python train.py --num_attention_heads=4 --intermediate_size=1024 --vocab_size=1024 --hidden_act="tanh_gelu" --qk_norm=false --parallel_block=false --init_std_o=0.0 --learning_rate=0.00791 --batch_tokens=32768 --max_seq_len=1024 --doc_mask=true --train_tokens=476500000 --max_steps=14542 --dataset="wikipedia_en"
Each number is 128 + 32 x the weight over its row's rms, rounded and kept within 0 to 255. Layers, rows and columns count from 0. Numbers have three digits each. The size before them is the row's rms in percent of the matrix's.

# up: layer 3 MLP up, 1024x256, rms 0.139, rows 893-945, columns 128-255
# down: layer 3 MLP down (transposed), 1024x256, rms 0.033, rows 893-944, columns 128-255
up893 101:172118158122203142097192126079099093100171060169166133147087136132162160095126171122138149156111118135141129140165224110090125169086164108116108090102140200105139138119138114165115162137141096098101178126124119088149141096116137135106139158104136148168154139092085165079120143141072145066179091130103129131108125146153098184142199111059161164138169146155159051075100133093098142105136
down893 096:186120121107144090098056185145127151121091110093141174128185158177122136109092137155164160155145102098150154193125175112144102116130113166100198139088128122117098162161152166119110122103032108111097102086141075079089131072139164102110124114121119128151167095083110117107066137126140159086182169146145109127132135159123071145097117134103149146141193099090122111123152142145067116141126
up894 101:085122123147153108117058125054118093131084156112140158114137117160134136121120110122161149117060155143138098074123180181105162139144125111186136091095145135186111125158077122134176095131124128127158132113113148093124046161113146146164062101129080237136094178072121129128102101152102106099158101150147132120133142113062111151130096138123141127126154133195123105163146116134105167164210
down894 098:098132120147146149204065176136124082145090094167122124090128086120132102106143153134152125116092138147103080111110131134110203186141145137151166119128068054090104146134057121134155108153095136105161165042110124147084083108106096159133104095176045176203141120044112119162134118166124127058134079175120138152154172167129159109115151115148086136171179101136091122158164145160109165154188
up895 100:121103123140099107102097111117146155138131177135126108156109148126053099168107107186149077160086084147152116105147095097125169160162131133078116113107150087105121109118106154148121093148066183189160108124118137114141126095172159148109101114162156149181071134120117083134114061103167138129175158131127151188183089111141129104146119185165134167112102069143108106110184172128119158148082
down895 109:151129118103156125109085104101082163111175132131147172131126103172094094158114127135137113159118092146193111127137170154032210127153143097168135123061131156134150102077137133108120104157169100174127090135116157106072174147113128113171116127118155128110149117108143144146094113144119174114160111138088135190136099138143123136086131168161131153165159154107090151149091147188134155143137
up896 110:111189086154114052097107071136123131124108067146115106169134164119099146143181152129154158138151123126118080091120152173146104093191095161086147063153170121140149097117164105081105165138142146134160156068125135159104128143142164141120131118095139083102173139107121186145127130119146115111120146134165104128082139097096091095115136137145151070133088100117142142145122157100139135080186
down896 100:117186176147115072132134076149122169116161109155130143144114174126085194105169117143149168129164127151151147078144177153111142108138081158081141094179154132188115103112172112144120171091088145113145101088150124104113173117175146094158115140115132083102160100141096198140107099123138106149138162079157205149119109069154122098093112128150135119116121116119145133096114173138104177120135
up897 119:135082183074126158168201176173162124158088092137095142101064144140147114134085132142175107188141110130141136176133100120089108164111129171115154078136139123047140154079120149161150122194161088130117145131152128131127080146144077158084089144116095136127125098127127170098146193116125098123182167175105092115121105178071116177108116112134142138166093061126066129068152123129155147124094
down897 110:118072176127102166097155165180100088111093111104092205107072173090176114108131142174139066158094107135155119123123106126156144140185148088149182087145155095069134134096133099112100085138139084123136125081135162135109104081167061147116158126103161152124115081175101137174118140130164116148150163177107059075146120105115129141146144117126124091111052132146134168146101146205150114142074
up898 108:164112103149109082104091141092126080130168101151162125189154107124139129111144123075124170130104176149101175075126192170131136150140119151139151106175111136091153190134095141038130093182118115110138124139144132130104111156129082162096125119141068178116112078135124097126051165103123163134134100080080114072168068173172096116120134086130114154174142170186100121129120112123140147108169
down898 107:143087133131165083118167129137127106097142155113130155156114147116111164146186142102113098174148135114066117134086169126134156123130136142120108097141157175163075148160147125126202116128114116109133136144082086154148175119096079119021090083094118141100128082111125118162108156158134144199109136147067164077146117170115126152115087089170091105126144118106127146125141078097135140107145
up899 097:120135117137078110104200222122157155202099149112141103165150157159099176110145084126122126137111157065116093154111106139138112083162134138127157184103144118097091100153163069159091106166158125107144118150142108119145011140102170128151105152115159076129156154133084097139142186086161156130123122092113142129145128103131093151126111114122070127180060159114141060133109131093146122078095
down899 088:134135098082138091166148154141202057133098142163148165113126208158126144057115166160182167110103137080162115083069092154123167119150141112110120170096123132134113104107137109147173147117121152167146071108124068109144129167128114104160115110120113086099112121158128075098100075119075174178098167097153149118133168064148026181134122115105100115140103112134138144115127091131149092141112
up900 108:121187168145128144113152142167133142085149099157115143126133049173102108146124120120118100145120079185135129159181111152114107103123149104125115118099106129119099174076058201123158134112083103121152219120113133055088087162141129126179134139076166184083134200110141079141148105042140112092132172117122137118139155169172083110125089072111119101109141138143142145134161120116096204143093
down900 103:102139139161156164110124158174122169182168122133133163129115042112110108116170163097173159132104152142129152132112153184120135134094128134155109074124129115219120157120051106108092132105123136149102097153142146147077182140124116146174170144102118184118126118126123099159146166101096144175087082127161111149131113140171134126161056134150099119116132102141156166137132181097045147144096
up901 096:128113202137122165093131097146095130172187111128127141149127135149063144139200165149139160133146101228149156150131085142157154169135165142093160103148139138098176095131139159184152153128121140164136136157122087149148148159191146119166123144103115153069176126052122138127111094159086102072137118113056147139134149091114103112127133157133128174147157093114064073077126129103127148146138
down901 095:121110134133149079087138133117121091124119129141131115119158169109158084140154070102095099068151137161157071117129127122134144109184156116141156185157125137187135105144114069146155084147101164172142144152104216200177126107130118151156106157128179142176077099174086081127151145167121138139131099112205159130174130161178102067149141083165134190134161113153192122121106105117163064090119
up902 101:151167177118140093093178116083170107142103117098119158191156132118154101137165188072088132165175130158143164107089164164081166104149098140116082150135141193136065194201160133141112138120116132171154095144120135094144143056155108112174118095172108172164171144177089116130126089119175105126096135129078120113182092109107108112141147085189093133104068091126114133132069098172107180065076
down902 096:202094127139178164075126151091146149113114176068151118079191166114131087116102138093109124127115119196190108078092089111102068160193078132136105167219194125116162120065142135093145114147057120098153136105118158115106123096145137153123051104117082115141153200125107145151148134170160129113134132135097121104143120132117111181102150109132137151106096149113189089130124099144146144144091
up903 115:157139100149151178088129170128113178164182124122159170158149153154151066128074118100147136178078090122123147136136109098154184159144123152058102130089157091101108102155097116150087098194098188146174123158129085155162126169144101125060146128179111104156114124118150145194138129120174149090163139215095185107156165152186144145113147079155136090166103119056140138066176150144145198136107
down903 116:174129137147150157111113181117072128125133114151158155178150140112182102137134076090137117153173039121137161128149081126130197173169145163139153144146151089035050096099079109160072166128134125125161106200097107117139149170132123103130108152152050075105136127078164147132136145145138164106158099205120095108118170113135135132124196085151117116141149120122206155117159109058166144136172
up904 117:103122193108102109167132171153091186113089142092180107193134146114154161194128143079127130139165152131093181136131161052171125166135113105147160150079084182155125144065147118112093121097132094122159125127105178122079146144181164154103167077121140143073138062104116169148159201120137133101156159126066136153062150132168151143073153168183173140128118120163121159100124095145082122137096
down904 117:150154072095154139113130127138075209154102133214089126140102131128137082167098100138183136117091182144147161158115183130150127145117130096140123185177155125092133112064131092079062078120153115127109159167084095033127111100124163106121138159147120209147123154115163119116131159124087137153131143088184092115067130095073149101156181154146105053147096134048144116117076096157152134091159
up905 099:083165158175116135077158102098139137095160099078160101076085160106175094174141128159159150091064158042122146136147127091106147142143174157133163144101129156105129162084191163110128144137104077090082136126180155089159153127138142085143069081097116110173112109094140127109074138178160098108054108157139103157117125095122146136135127162130090161122103133180163220120112104109101098191167
down905 106:136165140114119113140083160180172161153136104174143165088094102138154130174033055164105106091086127093141188121135169124117189100107140149190102153136094066115117123085175121147081163085138141114169131042145150134124170088165127126145090112183111099090100114124156077094134128088126058158050140123154138148139112105163101136175154124127101103100095151149129120132128108104129118113177
up906 110:111097136130169163156197102155159177100146154125105088122121133116141105127062117206218126132144141124075161125135120135118120176140076139144168065143135147164081112213113124093093177184124175111082136175114179106060107146084142129146149122168046159129199097162175145154139073126098167162150082148084113156158142102146119125129168104126127133101135074152129172173170120081088079120115
down906 107:124078142137155139140138127132111171125112129162109119128115117151142044109093130193202150105152145132108162157159103182112119166135087115110177099111118117162053086206103084152067156177164186116064148153108141115073099163127111098162076125165083129174146176157114118182109043153125118151151101154111147149160161146132107122116145100081119099061141169151113157149126157127101093131170
up907 100:119140099069161082171146077167145094137137094124169151097145094133104108111068095131130123122159138116118130137103127175170103052128123139134126096138144148142177110104153121130142136158178103125161156108143162139091155138142125180134136122115095075101151155178166117110121103096123229177109124178082113128136183109084079157077122128166128094161134051080112190108114069164113115096204
down907 100:117131154094124155148115159150134068172158125112195157146144087063115123053125102100128147105201108150101124137123089117093118098113141151144092128141094141177123122140062104118086105176123153175106118146176097124147098144120173106095134177121088121122106111111107104148108096132132137182126103119159143189091119152128115101109139178160102106143162141184108114122144086137077138129128
up908 094:113101122152162137123077160114132110168115050101089130228096133150063124168137138107170131132077080048157122122084133123089159158118162135151098124126118100131193106083130189094166085120155124136244168109117110105161096118146141107168122126168133153150149120133068128140109115156141109155147102141107097137145095169137095129140145130198104117085158083119116099121133127121116155135141
down908 095:111113086137119133143067099100110063163154054078150173103099101139068121150124147117130127091111051073165099114129164129108161152149148159150101105116125142145118124142104112130166091178160128135219107149105074125164105129097142053118059150165135112129124146160136098171129137166119125158119122119143114147154095140145130107137118081108094147167167119125068118119100123152101148137157
up909 107:148088120104119103154095145088177085129141096143156176060165131098111091113156086140152141164142118070119142152086148084101146141095152094139146100108125149110145086152159136144161100126109182114163183137121158111171090146116087075100111124120110131102091125118093131089116169164146068112093134075130156132127115150083091139096105129115075186116156152163161056122154059115084114113127
down909 099:072133107138158164138128138138095176182149067113118135117143111111165065119117137138116082119074094065151069106117157100113160138128123132133104161137112158096132141127140111134161146084120076121142069118121114198139141144094105130150145093134118119115102090098153105153145116132137110185120115085131145104149067134172180138131160111138104085164100072155149104079170138155118086127063
up910 105:144094124167157210136087127093125090142136096119177135093083118145091102088162172152085102128140131133140168151124154086095211137132117143138152146142114082110120163128106121117072115065175153122167124142082086121128150142157092119133158183141134140091108109115147048112101110161112057076110136158137067155123141089106164104161189181137187052114180096110149168155182152111112175123057
down910 107:125112117145138186156142127114166129137102121115136200119081173122112127141172129143167087121104161137153171131148118145150160146108121163080154140142087078095125113146143104110058120096150120149137105148133048106120090130129147089098173108148128104123135093162181046111080088138092106124096095137166135138073122103083082091123247102142143090148105138139151174106174146094130140137096
up911 100:157109109170181135160166079199157181158182139146140116149097183151105091175144084168091132130118113131103082124109119123149107104166148135168141140130139145118127150176129094075175155136079197096193171121162107104140095102138136124143108100133114140123152143098131129165124153099139154130165119128144092116148115127089119114089106146067088138145143105096103107144191096068126081156157
down911 095:113161151115116152116113133151170144151162165130078148121121098105064031131153115133104148141096111112099108120135119082094143166143179157159098128100089187138116193118144141198164127138184133110127094122132137128104149051122135113164105166148130109188083104166134147141119146119115125137129040165070133146186151152166137114054140150109098133109142134127113106227195144143127093199151
up912 102:119138121141073151146066131149095129164151101083098086132160153112060128138182126062093141067194128068153153053097100135149123118120153107100066160126123090148168097159149130135127136173101115108085165182141057118103159159103078161132114098167126180124173099108036178136115107133118177144133107120149140171173145128110134135134124153123129111119153135114131147119100034136169176124165
down912 101:154149098111119137140126126130096111118091116136131129113114140132088065093128110092053093138125076182139175116142086140113099108130101201169189084168172119154104160124140157133170144135159084141097189102093158136102159083134120105169107175151122162123108132112183147130129209148133118140105131089143142169103119104076134169117119123097128100052111167125180198189170063130136186177137
up913 104:113162082156139088183154173093129134134099089116108123100070181163121180160114090134098144117114138126121184138158091127127128132151146170138161119137134124096150106103210077085186105139155118123098161113131149156203102132176151216106138124128175110125167160102146151130109100105144125103133115134077091100164137119128122156137080110090115134117148132046093111152100129117173096139124
down913 095:101138083108169087159140118126084107128133145166137112129071128111147143190145072082158137092094117140178186136123095120073128127152121147142141166111118122144129142117205130142095110068196169137086116098143143194148140152094070138108110160150163095131134050145094181119092130130133131120187186154114101111111122120073123113100148126081105104153105160147081144186103105146162107156151
up914 094:093127082127109096116088164161149095113177095047117150168145104127102186092148134144177091106100209087109111150105112133132128120088124132091128069136154186147087128120173124080066092119080112087189082117213115095145073155127151118096144138173093127222062128152073109164142110140177116151104145194169190170152184105122130132074199122148203105050132146131089075157151171127092113142150
down914 098:126161154152100110099104095171145136164122122101134150171079164183093086130132142128141135138158095125098103168185123157136141134155107133168150115123086204088162113138074135111130102128094192142125088155143108047106168127107128148101147097114150081126094097153084104112189131123183160160147142124114111147132118169126114162146087081186106120159114099207115104124137183101117076084135
up915 096:107136148162131098106094153176156118149088118152150137098145171174164079142074108111128122101137148088091114126203125066105141175108141131131103101174146122170184145113114113105155174117169100093160116171131170127108132106105106111196132139066105160080134078123147113110109068155118131085167122101068109110181118119082118162162128091127120166118119131130147154115113127074094142088149
down915 098:168182120103139092124166192111149113157132107176187181090101073156121105089047056102123150182124094128085161117143128137143155129089129095203081115133096088174107075125102180182151166108106124137106093129151156088149154061135124153115067118148085083092111054188107109138145149111057142139092138133160078145119136153089158099130101142104142115130151138104174114172204104158134161155106
up916 097:187194171079100088153065077136148151166133124180096155121138130149098145095084132103121136116079129110145108136119152162135065121115107133146152139132151112103165127097127050150114124097141176129137192149133175159153101159100133172069113139147194167170138100138086072108148084104179095096113088137104112195108138106169177092127151130058155163143101166102106138110158136161157155147119
down916 096:133178146138118124189036119101164149117145068100127142123092093128155145142021086095128108060107113164112141170136126168158179110132104123181136104118162172112096100055128160168123110149168121124129138101134138112173127127161113144107153125156101143152124104165111117104147099175123043110110092067150131082131159141080130129153144122102126114102160129134213126110186125128151119113104
up917 095:143098109142100176154140154144109138134117153134153140096158068048170092132127097166127108136118147109107181085146159111144131153181094160085113106105108164077144139158082119125125100205126127095151030133125172129151151146097158113138133096085147097087160147153122134077169112124168145124104094118130086130151126115182135113100128130172137164146154126112138116144159131138142106136105
down917 092:097081117117129139107251158114101139065192156071095076131106131158142147096122153110090147141120144103137077085141105136104100112064146153159146044130097096138138142106068210094181164091142131168110174094123186154103115193187135145111143088131133118127085128106096168143116090087186149123191161145135167057140123139113149136138152122149129096103145076167161157098152093089157194148120
up918 112:136124156130143121159133124116143162170126091180132171166206084088136126105175202123093126089097124088139150129130086151111192140113105143098140090181113107050163114105111126186104085225114094134120081138061094104146097162154132122098159078114126154149084139106065147114130156122121154120118138148068148114183106144148114104139085128141119088162073126109122156165164060113060116184110
down918 112:170086166139148137192053194151130187107135083076126144130137103096109105123154153123128153066121146080108166142166084093090122120187129136151170142152061157090157057148143197170108130128119104169103090123127093158146163090118149065133123166113083184090141097154154125085113138102151127132091110156112120121174084185186072107173088187132135107137122109154144129164138095109113035114130
up919 099:163151147149181066159153066133155117168171156112125157131079107174097117128102177060132183068113150124133151085131071173155201128119122168114108121140101146105170111120134116130136122158104104140115140130126136100102077191120192110120106163149170128146120139075093139127076060138092088069125069122171156143162099175116101148056126101129114128076116183151097162126128163106129151100086
down919 099:162155157101161128175081127163156106125094134117126134098122143203135121191107176076126123069089136163100183072103143154138215083106146107112104177147141166159152177127138122128127099115166156141107096132143067161080095125150172109084090149113193105104116099167066161129159085181089125162107174140137145111108119149100122154061172092136138131100154121109136157171111128147149170110118
up920 113:167098171153141127138079178184124094179123123108096110134095138133088127194111152049126202133090128096097164109125151119139105109059161170157131161188144147133156111144121127121076182118162094116123118191110164142095114162145132177096106104131088107107162173101141119104124113155160183133118089202175080138069119125090115123139147210171093071166157128099147172092135075152107122085075
down920 119:123135109111111102119128148163154101124113104135066101098120140145153135121138123117146119109130149081061102166093215073172094143140112144155132096187130075079136090140108124137112131164120151083113111151101133143110114134163128183188103161182190152144091169109144125125097157086143088081113138165217119116075051104137099150138177170206133089131118156190205210130157100156110125103129
up921 097:164096073084111150134087120150137120163208110110142117127146053124101165137101128153130156138074085143138188150170141101185146110125152115145173206191132096101153137158118110076118102143117118094111114160150120155070131116136149129113211178099061255115153190141165105080118137108113121144157100110134171103110129073144135149109117142080104101143163139169137115118138126177083127135044
down921 089:139115119140170198169084106170174118094099131145069194198137034111173135164106147078129140160195129120150114128081174130104144191162197170120138168119106130139061152171052179161119106087151107180130099157142131098085112109103101104134115111148154111154163085157085164138137169134141146154101176154118109136105120121174103086106144109102163130085121147103102182172124133065095100179102
up922 109:094139050170113165191164130110105130136147095101121130140132107150121124109179065057135078139140136112141134155163117018105144136163101143083101153089129188112141122052120134155179141157071137068106057164151199176110121089170120059135090170157128083136107111147097146114125106131212116121136090140131094121146161092128147121101132131135143162122114112134116102138077105163155139096149
down922 096:164134113137121106129107102165163083142125143143165148138149103165115182067145178127146143095124111111098136093136130110144100099122139114093167137112124041140089155071118091042145172158102186090139070134135131109092128140098093198163131116139102133171083114134146150154115170129142102157138109143139173118124136140090125126155097184149160166088104164161170082087117165120129128147103
up923 094:112144168133157175160199088128111084122148091106174180141134099109156097201131120132141167145084150074128118123142120151121127105154164090129151145064109135109105115146151164155099130188122110103129111111172083117083152095118174154104144107054124098051120171104167130119183090118113135111111119102096150141187181121148087108082128131157154183111170137148107189152062169137120111112141
down923 099:120162211148178155056148147145121120156134128139113127146085149150103090118090096109127122100113166101141117085079164137131159134099100115098147107136128168134179117052134133150068128168081081078112152134153086131121133155095133096056140140129055182137211089093163140093157127173143143145073126122108108118129128103151093126104135095107078171161095132126186137057051102158153124130120
up924 107:110184088159149090108142083142118113121111156151159138139175146181106118103079206130117102131037089095125109117125065147138136139102090156143114081077156137220098107172004131119104112136122120088181125096132103183113076115137133153152168129155155108097137073097144113126161150128164131148139151122132088169176060128170150127079124172145132153106127138059133133082137175108165167125107
down924 096:146159167120119132104137115150162119155133165157111139045117164090161108144085178162092124104071124127141127107100131081114152124111115188125154084128127155141142109111045164105112114176140141166181135112163110173123092157135086094122150118115135085125131105122138112179152110161122172139110101089140103102111138127135170130073054188111152153113106128119092073120153142159109124112097
up925 102:119166123151088139093035073167096155076154111121129077186137147082161128114110100104145186090148092203129181117122104077151126166171132144087080139137156089121140149120145104162095108149102167103143153116184127136187112105116149189115131115152078190158151097133097113140139143064148113095087111161122116142149112122128114122127085112087140130077162134090127119143103121141075147106109
down925 113:155113132073163092109132136111097131160108118128121150163176148147098188094218147122180166132184120134157131093164114153096038097137112082138119119126115106202171104150137106103114178124152119139167134109131129158069118086117147149055157120104142116123117149172106116111144118138141170129144099204067136130107113128194114158067163143065189100063136142135106071087089153150096102102100
up926 091:160100116201089138179108144083139099154056162094101105161153137113165130144157148148131076127137110087101101158145133121137152129126123085157107114127109148173121140138109117156132130158138110099135107091126147146061163077063115126111116154125175119137155154148203165078151066160090146061100127066100040100163096097147131131117147148214050078169168123124129195142072097183124099113123
down926 093:125156155111201146114124080122139075130126129117120049108127130127132124143165118066142108141184112135132121078130096123120095143165123151125074144113160103150118098123158100186139139121104144162144176091067111131099113140101127186133068166195166123149115133104134058126155109085191159143115203077091133065148140140141151155129175141189039151102084198111094130126170178107071132139182
up927 108:165162147135175103128074101116120084107132125160129173157153166163116104113112105110066086124110090093121149129091149141126201141150107203116132186138130071148165189122113163090145082143126128089132099159136135080148085133079124123117068186082123080034130113169191143170119128128070128118128142043130165137117134169143107079134164177157149123104126113162131119136141062135110122125121
down927 107:142150115132119080134133128138080048089135155156085189123127119111097147068130148177090134135148113069120092119172145134114185118191135121150124143169125119118157156165151143101144122130146124083192131170139119114137059147088172115142083138131140101106133121118133142156131090088107170098110164089225157086127173180090103175183146190128112133090118163099137102126184098118130130077095
up928 106:102189139120152131071160083063175157124094127122119077144142165087118156114159097086162176136171080169159047105094089104172106178128171090122143117128101111097123206114168126122193193152117128134155173190133141128108108122130159141154052151096151132172170131056133153131151117141204162141142125141129177162120113082157137130151125139126147121103158132102116107095109077173141137135105
down928 102:079084118146118115176096127106079123123096125152122140156163144163128066167138159191128152130087151165139144128173168100122146120168140071142180135102154145162171177120134099160154109075150092137138082172105170109092171123161091105139134105080132146119163082111158112129159102074153150135102100143141144160170132132181156099147171132108170097081115092129061138136124145139153129180157
up929 097:189168083133194141175107119146104133146154123110120146142103113126186106174159119130139156070172156154163087137111128086155137079149113066122183126135094132197126074146111132073195124149093157091170150114157164133090127178153095076145172129171092039125121138129172142125173142062125161131109120150080146112122094120089120163147114144122080067108149137129166097118196132089174143169147
down929 090:137138102135082092105119062103147138066106167182173169171126134138139157163103191117135125102139118150144128091206147153164159100097133170108140189115129067169160091180064085143112167120115136120132089114124122106142106135158177101175219124146130110113097134175063130134086142121121128058164168110121135122123102110128096075127196113150066146097106114149088106109015121109117157088132
up930 105:153178127127154128098170151102128123161080094118122148087108122105164145121123152087177164143137079071061143110122119097117010135112120086152123184105127140138103164133071168059094120195153148110125148167128172110190127131138136154127134144176108150096097104134144088067132098137163097138161174161150061056150160177098161168088088147113101135115130117188132138092105115137139147099115
down930 100:130150183156159149126129144121104118159119120117108135120177150116128163126126093109182073087138068111080145109145153138167191096078135087130124111134113167145121123159141119135125131153050125076060111174114160096091150126148130178139139133159122143006110142117145101137149122147177103100164103140139133133133148160097155168142145080103077119150162120149153149158126145160061134087061
up931 109:131099098177116156050074170149158062114112106155090083115138158134085133127136130103147156170119103120137171129129120102118151087165154159094183111151129130111112172157164102130084146091091088160123143176109153106135133146140166181114119123158183212113100053117101152179091151190123070105148131171125072147122158101112083099100117131112140150162106119124113177110088079157205129153148
down931 110:126079108088117150138177164160092140122174086151120155144111119134084157093114154130170137105136166111107096087133130164139064076117087125138121076166128129163128110087173086093169110134164131133127137157123134115162129169150067138128124108139177192199164119067078163123116110173152156134075162124111120103131146119134161135135141071153121165112141128110160166128136089174141149088119
up932 105:045117086105129125101137146112147118138193140124164142158112121130184158189119142121138065080177141163147058128150119130116045073122118100099135110150088104140118176159131120121105165149144167127169065136134105134095109115150139107127110140098175203169139138112077108142134118102163083205137159132151078103125174128099124093130090130187156209057108125146093123115157113152087158092113
down932 102:065099136096183166137141126149104083147146187169138203159117110132183096162107120091114129101142124145117128151081108171117144106135123122154149073111068110041132107164160148173180154112123120143132105223099066138074083175172122136114116160157174088084151195162085114149163099125131163146085156166116118108088160144202090160122157145170172215124135155183128117169112150125127144117071
up933 093:144143086135049156175162137159092143111107104101131156147120135106068109132176170170154106148093133128122158184157091148145106034113096185131101085122179137093130064126128162071126181089111147100142066128109116082149093125142157105115138099098042211116157163065139130117192095124174170158131153083155088137131141111096129116201104119086108120123186121160126104157173096095105133106137
down933 093:148155103192121149202051109167177170101134145120174188107182124127100116122126127147117098115119111167142079179163126095109111124110123153132119167161150080148153086110082102071087143135112077138104093152104148130103152122124107103133124070108088141167157157178065166131155146112136117149062153089167103109064144114129119159182119109096093080162078102126148134147115086085155093126158
up934 091:147119100135174170126167108106126159176109048079081118104129088127108147155134138140135093160168140138133084128069171121083126184142138142109178110129161162179148176155129170139124173162198142117132110134136155112128188143051140116062120144135120105137131137113145104125128157153086104150140064118107134117070080141206106125095123155102138117125159162134093161132150133118137146090117
down934 089:085080075125154135150104092146141092129146133100137109081106154143126184147095199101135158148172142165090159090145115144152120125091087210155160138157162122116077150079105152147120148139150136082145122049102113179181176097196084074105204057150119129118108198078135148168124129170131105123103099164170145136155124096109120076094121129137077049157126104062115142176125128106151131139133
up935 101:155174151116094114090124087116162116073067137110074122124180135150113145131142152158135122163142163140146113074093084105132111140078148172168132181074066152128141130086098179124116074152147097105086107146148074126148176136109147138137073112116147080091154158168102168159131160134127082112190150142061123091130122086196152099094084156172129168106117086166157113087118072108066159128095
down935 094:146160142176135130081110138145199154156122146103106138133083133153159122107135133162129081144112152121125142107145125113101156136092188171142147125107142154109189105135154146071111117171115050111139133165147106143114115083178154133094100081209088125156137182165128166121063204131106095114155100115096114117093102104133138209075102169084151138116096122133148058142135155106118173117142
up936 102:143110121177103083092143163099113162173101103138091084144162152146104065145153123127152144096125085128124117127154134177084221146134082161166142122025156144160164139133157158106100103105132122078117168182124102152168112129108115136101180117149151085094153077114104156102175088126106116113114139102133075138111131100138144095144096170105103197106129141126179156081132154120125112169114
down936 100:137115110145118112129106144163169100150151097139102128128148139119091095075137104117219132107122106190117119154151193156100168170135119160136116100106108104158165093175102116140096163072095068145123135173137151219182140110125110164097123115122164106117109145116187144099097150134104075146122174139099132109153112104126094065134104102113100130098132121114147099135116197173110127098067
up937 105:173161169168112101101194178130092154088165108102095123111175086155166130077113090130151139067134132126118125052057097143087182202135131150081084096099079118080159143101137136130144112148145125166150138099141122154163138120154108101136056128083158146162113056159154114102193143095099102099121131136050157155124137122086161129166156159093152112099086123163081171139077110117128150117184
down937 101:156080190139116155141103137086144112162126151114069105099169155117122147100179143112121083085118112131155087155148140060123146075136151096116123171090173101116143116109125161134171132134136152142111096130100118197155169121129116191129145102143120080098123135163093073173169110100132146186086092127083135116137096145101108091107114140041096068164088172148130145189128108117129133177144
up938 096:141198080114139077144151103159161140160158079081135127102117115189101099133108125161128156123160153077135125129090119132114092194047152104138149105137113091113080138161108113128153061203164081091121109176147087112150148140107160154155117087116119182151167158106110125139076147060125188175147128144121160143139075099168155104109152077144119100167164159129086130154105122131130085116124
down938 099:125155115112169124153125128147121162081115099079101153122067133135119183184097122088102131135094101166166118099074156130089114155084120170104214150169109082154072136103095157119115082149146145115173104078154124159149191111154155103129116086197128091097151110189079149133117146112128128163152098141157104111117153115121128146067165161153118128149177142102151153143078113136200110106131
up939 112:107185135110116146110113116141154093117159124152159099115172156155124128106201182159097174147050130087142134128101050149117102149158127140180139128166167139087122167140120120161116121101123107099183185075083145167154094114130078137123159120137141153128113100112119175133107184103126169091171194174110141131178109180180139098142120194098151139154112119177130169147135074141115103148116
down939 108:079126173098079085153144082118164132097179143114096117114148137128113097178183185104133136110064092133145112094138136154185145155150103151141174108156153130090143117149079150168164117151140130140139145076124136165189102106111115102139123082192121119106166126137112138128127115161122200088144194137137093134180113188161130103105155148160104113107104119131123109175104170164141137182071
up940 094:064154124095092136068209117116137102112128074147115158114159130143144109163091131123076116090161095142112126122076134160082106133119141085105153158147097156123111136211115126143054169151100126134085102135129185105105175084176110071151122193168118143122150105107133076098143166120092193164086134104124135132159111137103153168104166124123140147114081098072134170082141170118108112116128
down940 093:097150120168116125093136114140158091160128174167129120117141125119149157112167157118147097120163122174120151154162129109138075166091160102148117045194144079133115149101128171127165138081167159155238168146084156090092140093130129116103202103103159128092158116139135121135112105115112146115160097121114216113140144111113100185134129085107230109083115195156069113096105051120105182129116
up941 106:147061121102045138088069143142131132133183144072122125120141145157113076213149088158149126102150150144141129079137100136122153119106154218125197143147128098131114116119112116147115119151045133166137129137162069141136140102098137186118124087104126137162083167129117171111150122075173146099137149142082109123231047150083110113135106145141146080195126150155190106162120144116161106077107
down941 100:152141147109089183109116138149162137147164132056141113121153120114108074162090088166189172127070143154170101103166099130048146115138119150153150199138132123138125181082112171193124122121145137167091096127146151152083177162092140176146064082104098127177108115132145088117169110126196108147105132117107106134187114161067105136127116198159133162157167180122130051141094133135152095049117
up942 101:106095098102140165123155149129140095095129120148108074157108143108086145176058165152157121087201122115111145120149173137196122114106089131101138101117141168141045170131129149145157165100140048145153097102150123102139186172152150131137140169158136104125141077160103206064142187132096107121158145104093162085085119129019133073155144140138117168121087103078140134083077154120084139123084
down942 099:172108136102132131114152123149143129102145140120113144090142157115085117105108128156174185111196153062143167143134125162171167116141105106155177164185169159194089126202128154107105150081100126164131123132155133083151166136165153132139117124185189138105119093122167147169155166111096126140089116125102125071075160138104138092113160137075166077111121149101122097131113109191119175157150
up943 091:131101128119071132155130083122139110133139180097174094120202123132171155185083151129139122100137122122137172111117093079042164093076137145173131161119158092124154078095103158145079102139130133098157095138136157097115071104154182099131151083123087038141088135105116082127144104144129163080133102103100148142132153158162111104136124131136126148156157114112049181151124166139190156083096
down943 091:077137084175154108093132131123150157138119110136119113114114134162064123157149165104182107192086104113102051087105119065159084136134108088132128111129136140113163187140143123174126142075113128169165146122118136122115112127161147150123066185116076158098109170133146133160107150116130197174142146162101101111148064114124166120166145112118143096101156137160152116112149112153107150141119
up944 097:099124154092065195098153143128097146162137093141174225123146121110090105102130105167131113184168098126158139109116151177119115035161131154128120183099162143101113115110096126074160112171110115167066101106172116115097104171156137142168082081149142114166091141136117102082079158149110171145156125105186116123132134071176154143120141113164056147139137164132117114121176045099121103117128
down944 094:126121144098095133051131176113129179122140167164122176139159094084128077110141123140190139120161168144098069141146130148074146118118124092084186138105066130111188181182132169114118135122122181172124119171139201082145082117117151147111112169158166160113136134130103093096137093156147185185180123147085122150193211144181114124162096133146086091128123097142072127180112111186104145138133
up945 097:071074179125171156133155122116153108131105146136121109102125149160066163105129159158125228130064125135174105135117121173080123159153084210103164203143091061110145144171113191038149162107073132119069110082150141147074161125164067117129070124108172121137096133100113116123200169139120163132126187122079139091123105102149088150092119122108140115124173142077086147121170100126093187131111